{"num_hidden_layers": 14, "num_key_value_heads": 4, "intermediate_size": 512, "vocab_size": 2048, "hidden_act": "swiglu", "init": "uniform", "init_std_o": 0.0304, "optimizer": "soap_variant", "learning_rate": 0.00797, "beta1": 0.95, "decay_shape": "linear", "batch_tokens": 65536, "train_tokens": 155800000, "dataset": "wikipedia_en"}
Each number is 200 + 40 x the weight over its row's rms, rounded and kept within 0 to 999. Layers, rows and columns count from 0. The size before them is the row's rms in percent of the matrix's.

# gate: layer 2 MLP gate, 512x128, rms 0.18, rows 379-387, columns 0-127
# up: layer 2 MLP up, 512x128, rms 0.177, rows 379-386, columns 0-127
# down: layer 2 MLP down (transposed), 512x128, rms 0.158, rows 379-386, columns 0-127
gate379,105,178,265,200,140,260,146,270,230,287,237,151,163,190,240,146,226,171,176,165,210,177,173,168,157,294,216,234,177,240,207,218,237,156,198,267,261,218,141,152,185,205,151,312,222,176,168,216,271,211,182,188,173,98,145,120,202,170,175,164,233,214,211,233,208,242,190,273,236,240,219,187,251,178,190,228,197,180,201,140,145,218,217,169,190,215,191,187,230,230,162,211,133,254,198,166,170,205,216,186,144,141,134,212,193,208,176,232,219,211,209,188,198,241,200,226,184,152,240,142,251,130,251,167,240,133,209,241,181
up379,107,196,202,194,151,227,178,179,161,243,202,208,155,220,286,177,194,139,207,150,208,183,224,188,121,199,243,180,157,168,207,209,195,188,224,242,178,166,169,191,250,128,135,238,165,219,217,171,283,114,151,267,178,138,212,133,198,196,205,137,193,204,154,220,216,218,185,252,215,218,250,194,147,168,229,235,239,209,248,185,270,175,160,198,227,273,160,235,184,194,149,167,141,140,243,243,177,169,271,166,136,161,166,234,202,155,188,146,146,140,181,167,204,184,91,141,158,180,248,199,273,215,158,228,190,140,196,243,187
down379,110,185,266,273,233,165,177,170,184,217,128,182,197,194,222,294,240,184,187,166,194,175,139,148,199,281,158,123,209,230,166,183,251,192,118,227,169,151,195,160,134,163,180,199,211,228,155,164,228,200,233,216,224,190,304,243,234,156,212,190,222,220,223,173,202,191,227,248,147,223,190,218,154,143,198,195,194,134,192,183,168,203,225,259,131,186,241,178,250,224,178,254,162,242,153,171,264,138,213,286,187,166,147,209,181,249,228,148,294,171,186,243,215,210,156,217,222,171,236,185,270,170,220,216,194,118,186,187,260
gate380,089,256,224,202,171,129,248,194,139,178,230,146,248,206,165,128,247,234,207,182,201,176,221,140,136,203,192,107,205,306,166,224,161,178,247,223,235,190,215,118,185,183,186,225,245,206,217,170,254,196,241,206,143,164,209,163,215,221,187,234,184,218,264,199,171,117,232,161,271,215,244,121,157,208,174,245,166,220,180,232,178,259,146,211,276,156,212,223,174,176,175,190,183,183,202,201,186,227,262,183,210,213,190,154,254,165,188,215,196,188,192,189,256,207,180,186,153,279,154,220,247,250,108,169,259,253,241,108,214
up380,090,193,151,132,226,213,222,258,198,168,259,207,196,191,131,221,247,247,139,119,233,208,202,159,180,112,226,185,209,240,194,151,174,188,253,241,161,271,148,220,175,193,227,301,233,198,202,166,183,167,268,263,233,167,267,208,219,136,216,138,230,217,197,242,260,245,179,177,201,153,204,198,187,177,319,158,279,214,231,250,174,244,190,185,274,238,161,193,238,213,210,152,194,242,208,269,161,223,203,255,214,226,197,263,171,205,178,182,210,223,167,253,159,253,238,129,235,206,265,195,161,234,204,158,196,192,185,228,203
down380,095,218,174,224,190,152,152,186,116,185,193,211,218,158,287,171,214,207,109,198,236,191,210,224,122,199,131,187,182,208,155,166,159,218,222,235,219,212,157,143,213,206,134,203,127,218,186,208,175,157,194,172,208,178,193,220,202,157,176,183,84,151,210,248,227,253,147,174,216,182,191,211,151,183,290,188,275,194,221,233,109,194,138,235,190,244,187,149,205,179,139,190,227,137,245,183,212,231,201,197,132,198,191,226,226,214,171,179,201,171,205,213,192,110,167,149,222,282,231,169,202,233,106,126,198,203,267,250,161
gate381,094,195,142,224,192,199,168,235,191,148,265,215,236,264,212,153,202,175,183,231,184,138,260,175,180,145,254,202,228,296,224,196,166,206,156,156,252,180,66,157,140,185,252,207,183,145,253,229,178,127,209,212,222,224,227,227,132,251,184,210,209,198,193,211,168,184,223,196,229,232,154,230,160,214,230,256,217,146,249,189,217,202,232,221,162,248,173,150,177,181,262,200,155,162,270,179,199,182,194,289,153,254,171,185,187,183,195,185,177,188,175,247,188,181,205,254,249,180,160,141,263,199,247,199,105,257,212,209,299
up381,086,201,234,148,202,212,182,184,167,245,261,188,149,231,211,189,228,230,227,208,187,161,208,182,118,162,217,202,201,190,158,226,196,222,197,218,212,154,223,176,255,239,155,254,186,231,250,211,170,215,212,215,228,199,212,216,219,195,203,195,140,226,182,187,203,183,150,249,200,169,229,183,162,275,233,197,219,235,207,156,201,200,262,141,137,269,100,164,255,185,267,223,244,248,230,210,228,163,192,201,130,263,260,180,314,157,146,218,171,211,204,131,277,160,164,145,220,292,230,320,238,225,227,184,211,205,172,296,223
down381,088,196,203,173,154,182,152,274,186,263,275,188,159,219,166,214,199,202,214,202,207,146,225,276,212,225,229,172,197,195,256,228,230,131,246,177,262,160,216,225,263,222,169,180,126,175,147,153,197,183,163,104,190,238,238,230,201,236,202,187,187,230,200,252,161,243,148,123,266,223,182,245,144,198,239,234,264,190,290,156,188,179,277,261,115,219,210,213,238,225,227,211,217,141,139,168,168,198,160,214,147,215,216,96,162,223,168,181,217,236,217,262,225,232,184,167,168,180,155,233,188,245,241,157,171,176,193,141,188
gate382,102,199,188,204,193,190,230,204,154,218,199,183,84,177,170,165,167,103,202,190,193,145,177,193,222,235,187,185,222,263,213,170,208,221,182,217,221,267,197,254,210,160,261,199,181,219,203,162,222,201,185,188,191,221,157,208,185,225,228,230,189,258,181,132,253,221,268,188,174,165,227,149,240,228,234,162,187,133,176,188,179,209,271,225,303,162,109,210,200,228,251,168,193,154,260,282,181,194,230,236,190,188,238,166,265,302,242,210,202,158,133,164,187,164,204,209,121,179,248,176,119,213,212,191,165,140,185,249,102
up382,101,202,217,232,213,146,203,194,163,238,192,204,136,197,190,156,125,148,165,191,230,217,201,232,261,255,251,206,117,225,198,227,190,184,158,165,188,215,214,151,149,164,251,218,188,204,131,144,238,177,186,171,129,298,224,181,253,259,235,196,208,252,166,189,204,171,246,191,204,152,126,203,225,176,248,190,146,185,178,210,196,121,193,220,252,183,157,165,182,165,200,286,233,159,164,231,224,200,164,130,258,215,212,193,270,206,201,175,150,164,211,80,166,223,175,209,156,279,199,179,215,219,148,199,179,173,259,262,109
down382,094,288,215,298,194,188,174,193,225,248,224,184,93,222,185,186,186,210,129,199,288,185,183,186,184,226,268,162,249,234,199,209,145,168,190,235,194,198,266,239,211,243,317,178,168,250,202,214,201,150,167,200,186,157,156,174,183,223,120,209,230,228,210,216,149,218,153,247,233,226,165,147,272,191,240,215,211,130,215,192,253,162,210,261,217,208,160,261,279,171,189,240,247,161,155,223,169,169,181,154,186,176,117,124,200,224,199,167,128,223,195,200,214,203,227,208,166,188,250,161,239,134,193,183,209,194,201,187,132
gate383,096,200,226,196,285,249,132,242,142,174,219,262,246,192,194,196,233,270,228,263,251,203,270,261,217,237,189,213,176,194,230,162,154,227,238,235,221,253,193,218,200,178,197,245,239,245,179,246,207,168,192,252,249,183,268,213,266,173,212,216,185,193,122,256,148,196,207,172,212,170,185,225,172,195,253,312,151,227,177,94,157,248,151,294,219,232,241,230,211,193,167,240,197,231,293,199,247,216,238,206,258,188,199,240,181,231,244,246,222,182,175,142,183,183,188,180,254,208,175,181,199,170,193,238,122,240,246,180,240
up383,096,232,229,188,261,215,217,239,205,180,181,179,240,218,200,177,225,226,274,214,175,193,271,258,186,222,225,215,185,252,215,222,164,293,187,210,161,261,226,186,200,228,190,244,186,173,221,230,182,137,269,237,221,203,231,203,262,213,216,138,224,225,171,194,128,150,222,188,221,155,221,161,183,121,106,233,149,233,123,91,169,194,230,223,258,172,135,261,254,223,131,167,231,216,202,229,240,226,260,233,209,193,139,158,211,244,209,138,269,258,200,183,216,192,218,157,259,182,148,161,222,201,200,200,119,239,237,135,213
down383,097,273,199,270,219,194,151,178,200,155,158,163,184,178,248,223,277,250,201,220,186,209,270,205,204,262,196,242,245,208,191,181,170,156,229,156,240,229,203,228,194,256,195,202,200,189,197,257,169,236,258,170,260,148,290,179,216,186,104,111,199,207,198,232,180,181,196,200,180,224,186,200,172,150,198,218,177,90,168,126,190,305,237,245,156,195,199,153,198,238,185,160,170,153,209,245,218,227,217,260,152,224,242,183,257,218,163,218,265,158,217,143,225,232,167,151,216,281,276,253,193,163,212,176,143,215,156,184,211
gate384,097,215,180,121,202,157,193,177,226,205,155,199,204,148,216,202,230,174,205,246,188,175,158,212,226,138,173,161,191,182,271,153,223,210,171,204,211,212,147,270,210,242,221,210,286,193,150,245,156,168,196,189,117,214,176,222,167,220,152,193,179,193,234,197,230,222,223,229,148,236,186,177,215,233,143,236,145,172,187,220,276,222,255,116,227,103,170,316,184,137,233,199,236,234,243,127,161,178,272,168,195,225,180,164,191,267,174,153,163,253,182,193,201,251,214,171,206,261,141,197,132,197,290,172,180,259,249,156,202
up384,096,185,207,245,234,254,206,254,129,251,243,216,204,204,167,206,207,214,212,153,217,190,268,188,184,232,257,222,270,192,182,215,180,167,200,206,140,204,250,136,211,135,156,205,117,228,224,158,246,212,198,251,246,199,185,148,231,210,216,235,181,202,134,173,170,192,220,174,219,134,175,210,172,171,276,160,238,207,237,171,152,200,119,257,187,267,211,127,164,241,189,160,187,196,184,282,247,226,107,216,218,177,207,245,227,144,245,253,233,143,212,195,230,133,193,213,203,133,266,199,248,170,117,186,200,121,131,224,162
down384,098,207,189,204,173,232,146,197,125,198,87,182,250,251,172,214,221,211,243,254,191,141,182,170,218,179,195,247,245,200,153,236,171,199,99,244,130,208,264,184,229,144,213,220,170,158,231,213,208,212,160,221,146,222,177,223,172,205,110,199,199,191,195,198,201,141,211,182,167,180,269,213,159,255,218,186,168,174,164,166,200,203,227,164,259,159,267,246,196,161,229,238,178,185,137,251,184,166,180,122,202,198,238,190,201,172,239,213,138,244,158,240,189,241,204,219,173,253,163,164,124,195,233,96,176,267,258,219,102
gate385,130,268,232,196,221,191,205,237,116,173,309,310,230,204,144,193,180,235,162,153,244,167,224,196,153,232,212,168,141,230,221,153,187,208,176,139,189,158,229,242,209,213,148,151,161,186,176,219,232,223,175,217,270,235,161,195,180,168,157,215,162,196,182,168,146,210,258,130,184,226,181,157,201,194,191,200,217,200,209,177,168,188,150,190,154,195,218,156,123,138,205,186,196,192,145,246,162,191,227,167,275,149,229,199,214,154,299,232,234,164,223,74,194,132,148,211,195,206,198,255,252,192,181,229,212,240,189,269,145
up385,126,249,216,213,230,242,230,250,189,196,351,197,228,214,167,167,244,250,221,227,226,250,171,163,155,248,220,145,216,165,193,145,167,190,137,213,119,174,247,232,181,214,234,224,165,132,172,137,237,237,103,229,215,214,240,280,220,176,162,186,190,230,230,229,165,272,208,224,195,175,153,171,172,151,192,208,290,216,150,130,211,258,160,212,183,211,172,231,175,194,204,234,193,231,181,222,211,202,215,254,196,214,203,247,120,165,202,215,253,185,239,184,204,188,169,111,202,177,192,164,202,184,115,235,209,238,217,302,182
down385,117,136,167,131,214,195,211,175,225,252,153,105,165,193,240,205,265,178,282,166,124,189,228,131,212,172,147,186,241,245,154,256,204,203,224,270,218,224,173,187,218,246,199,274,241,220,205,211,229,141,184,150,177,226,146,157,210,251,148,165,204,232,245,229,222,158,185,282,159,161,225,214,196,230,195,229,156,173,211,249,195,149,217,211,177,224,220,246,239,180,193,223,200,166,238,151,219,199,140,188,93,237,252,170,270,203,148,156,219,213,149,247,167,242,188,156,245,241,190,193,252,268,194,137,141,192,167,155,245
gate386,091,281,221,149,216,235,175,245,173,184,161,149,145,213,229,196,241,179,153,110,263,163,196,296,167,132,237,128,195,187,208,203,127,203,178,168,155,208,197,159,197,163,180,260,176,215,189,216,259,180,210,226,173,135,200,239,211,179,193,94,208,141,182,157,254,182,242,116,235,194,187,177,214,229,233,277,293,243,213,196,242,174,210,224,242,206,227,198,157,143,190,239,151,299,187,203,172,176,217,254,234,202,198,184,245,218,189,233,203,188,186,142,191,171,232,146,218,173,181,234,214,258,193,225,216,276,255,251,247
up386,103,176,159,234,198,176,191,218,156,78,115,225,197,234,246,200,193,230,226,177,154,155,184,194,182,206,289,167,244,189,248,227,236,262,207,219,235,237,219,182,171,135,144,256,69,186,213,173,227,238,211,229,188,209,123,152,199,187,197,266,254,173,205,173,212,253,286,186,191,203,205,202,231,220,197,158,178,290,197,149,237,198,212,280,247,182,198,143,169,188,219,124,140,169,220,175,189,165,145,165,232,182,208,198,167,176,250,190,201,223,194,238,113,169,230,208,263,206,183,204,164,233,212,160,170,267,237,157,170
down386,092,203,204,158,222,229,208,240,150,196,110,227,184,158,271,218,176,156,203,179,196,214,198,211,150,228,212,197,242,240,148,222,168,271,214,212,140,288,306,198,184,194,210,258,106,210,218,226,288,212,235,233,185,217,125,157,170,172,169,187,219,203,242,125,149,261,231,184,224,174,215,264,263,271,231,260,190,252,146,189,214,249,166,196,278,212,196,173,188,166,249,211,244,243,224,159,239,220,236,238,159,186,154,191,308,204,206,224,205,185,160,210,174,202,192,230,193,216,244,273,226,242,216,175,183,271,190,151,194
gate387,093,160,277,155,210,130,152,147,215,156,184,152,257,251,210,226,115,223,258,212,208,185,154,230,262,197,153,194,201,188,203,232,202,168,322,226,157,220,210,178,179,257,128,215,223,162,123,218,116,206,218,196,207,191,204,226,244,237,218,258,206,222,318,197,232,267,186,177,235,172,119,192,248,146,264,215,266,176,239,171,190,146,207,200,179,234,202,211,186,175,142,218,184,280,259,171,194,206,218,158,180,184,183,234,229,137,278,216,154,197,154,192,201,170,230,177,178,206,195,219,180,188,196,184,258,207,208,165,128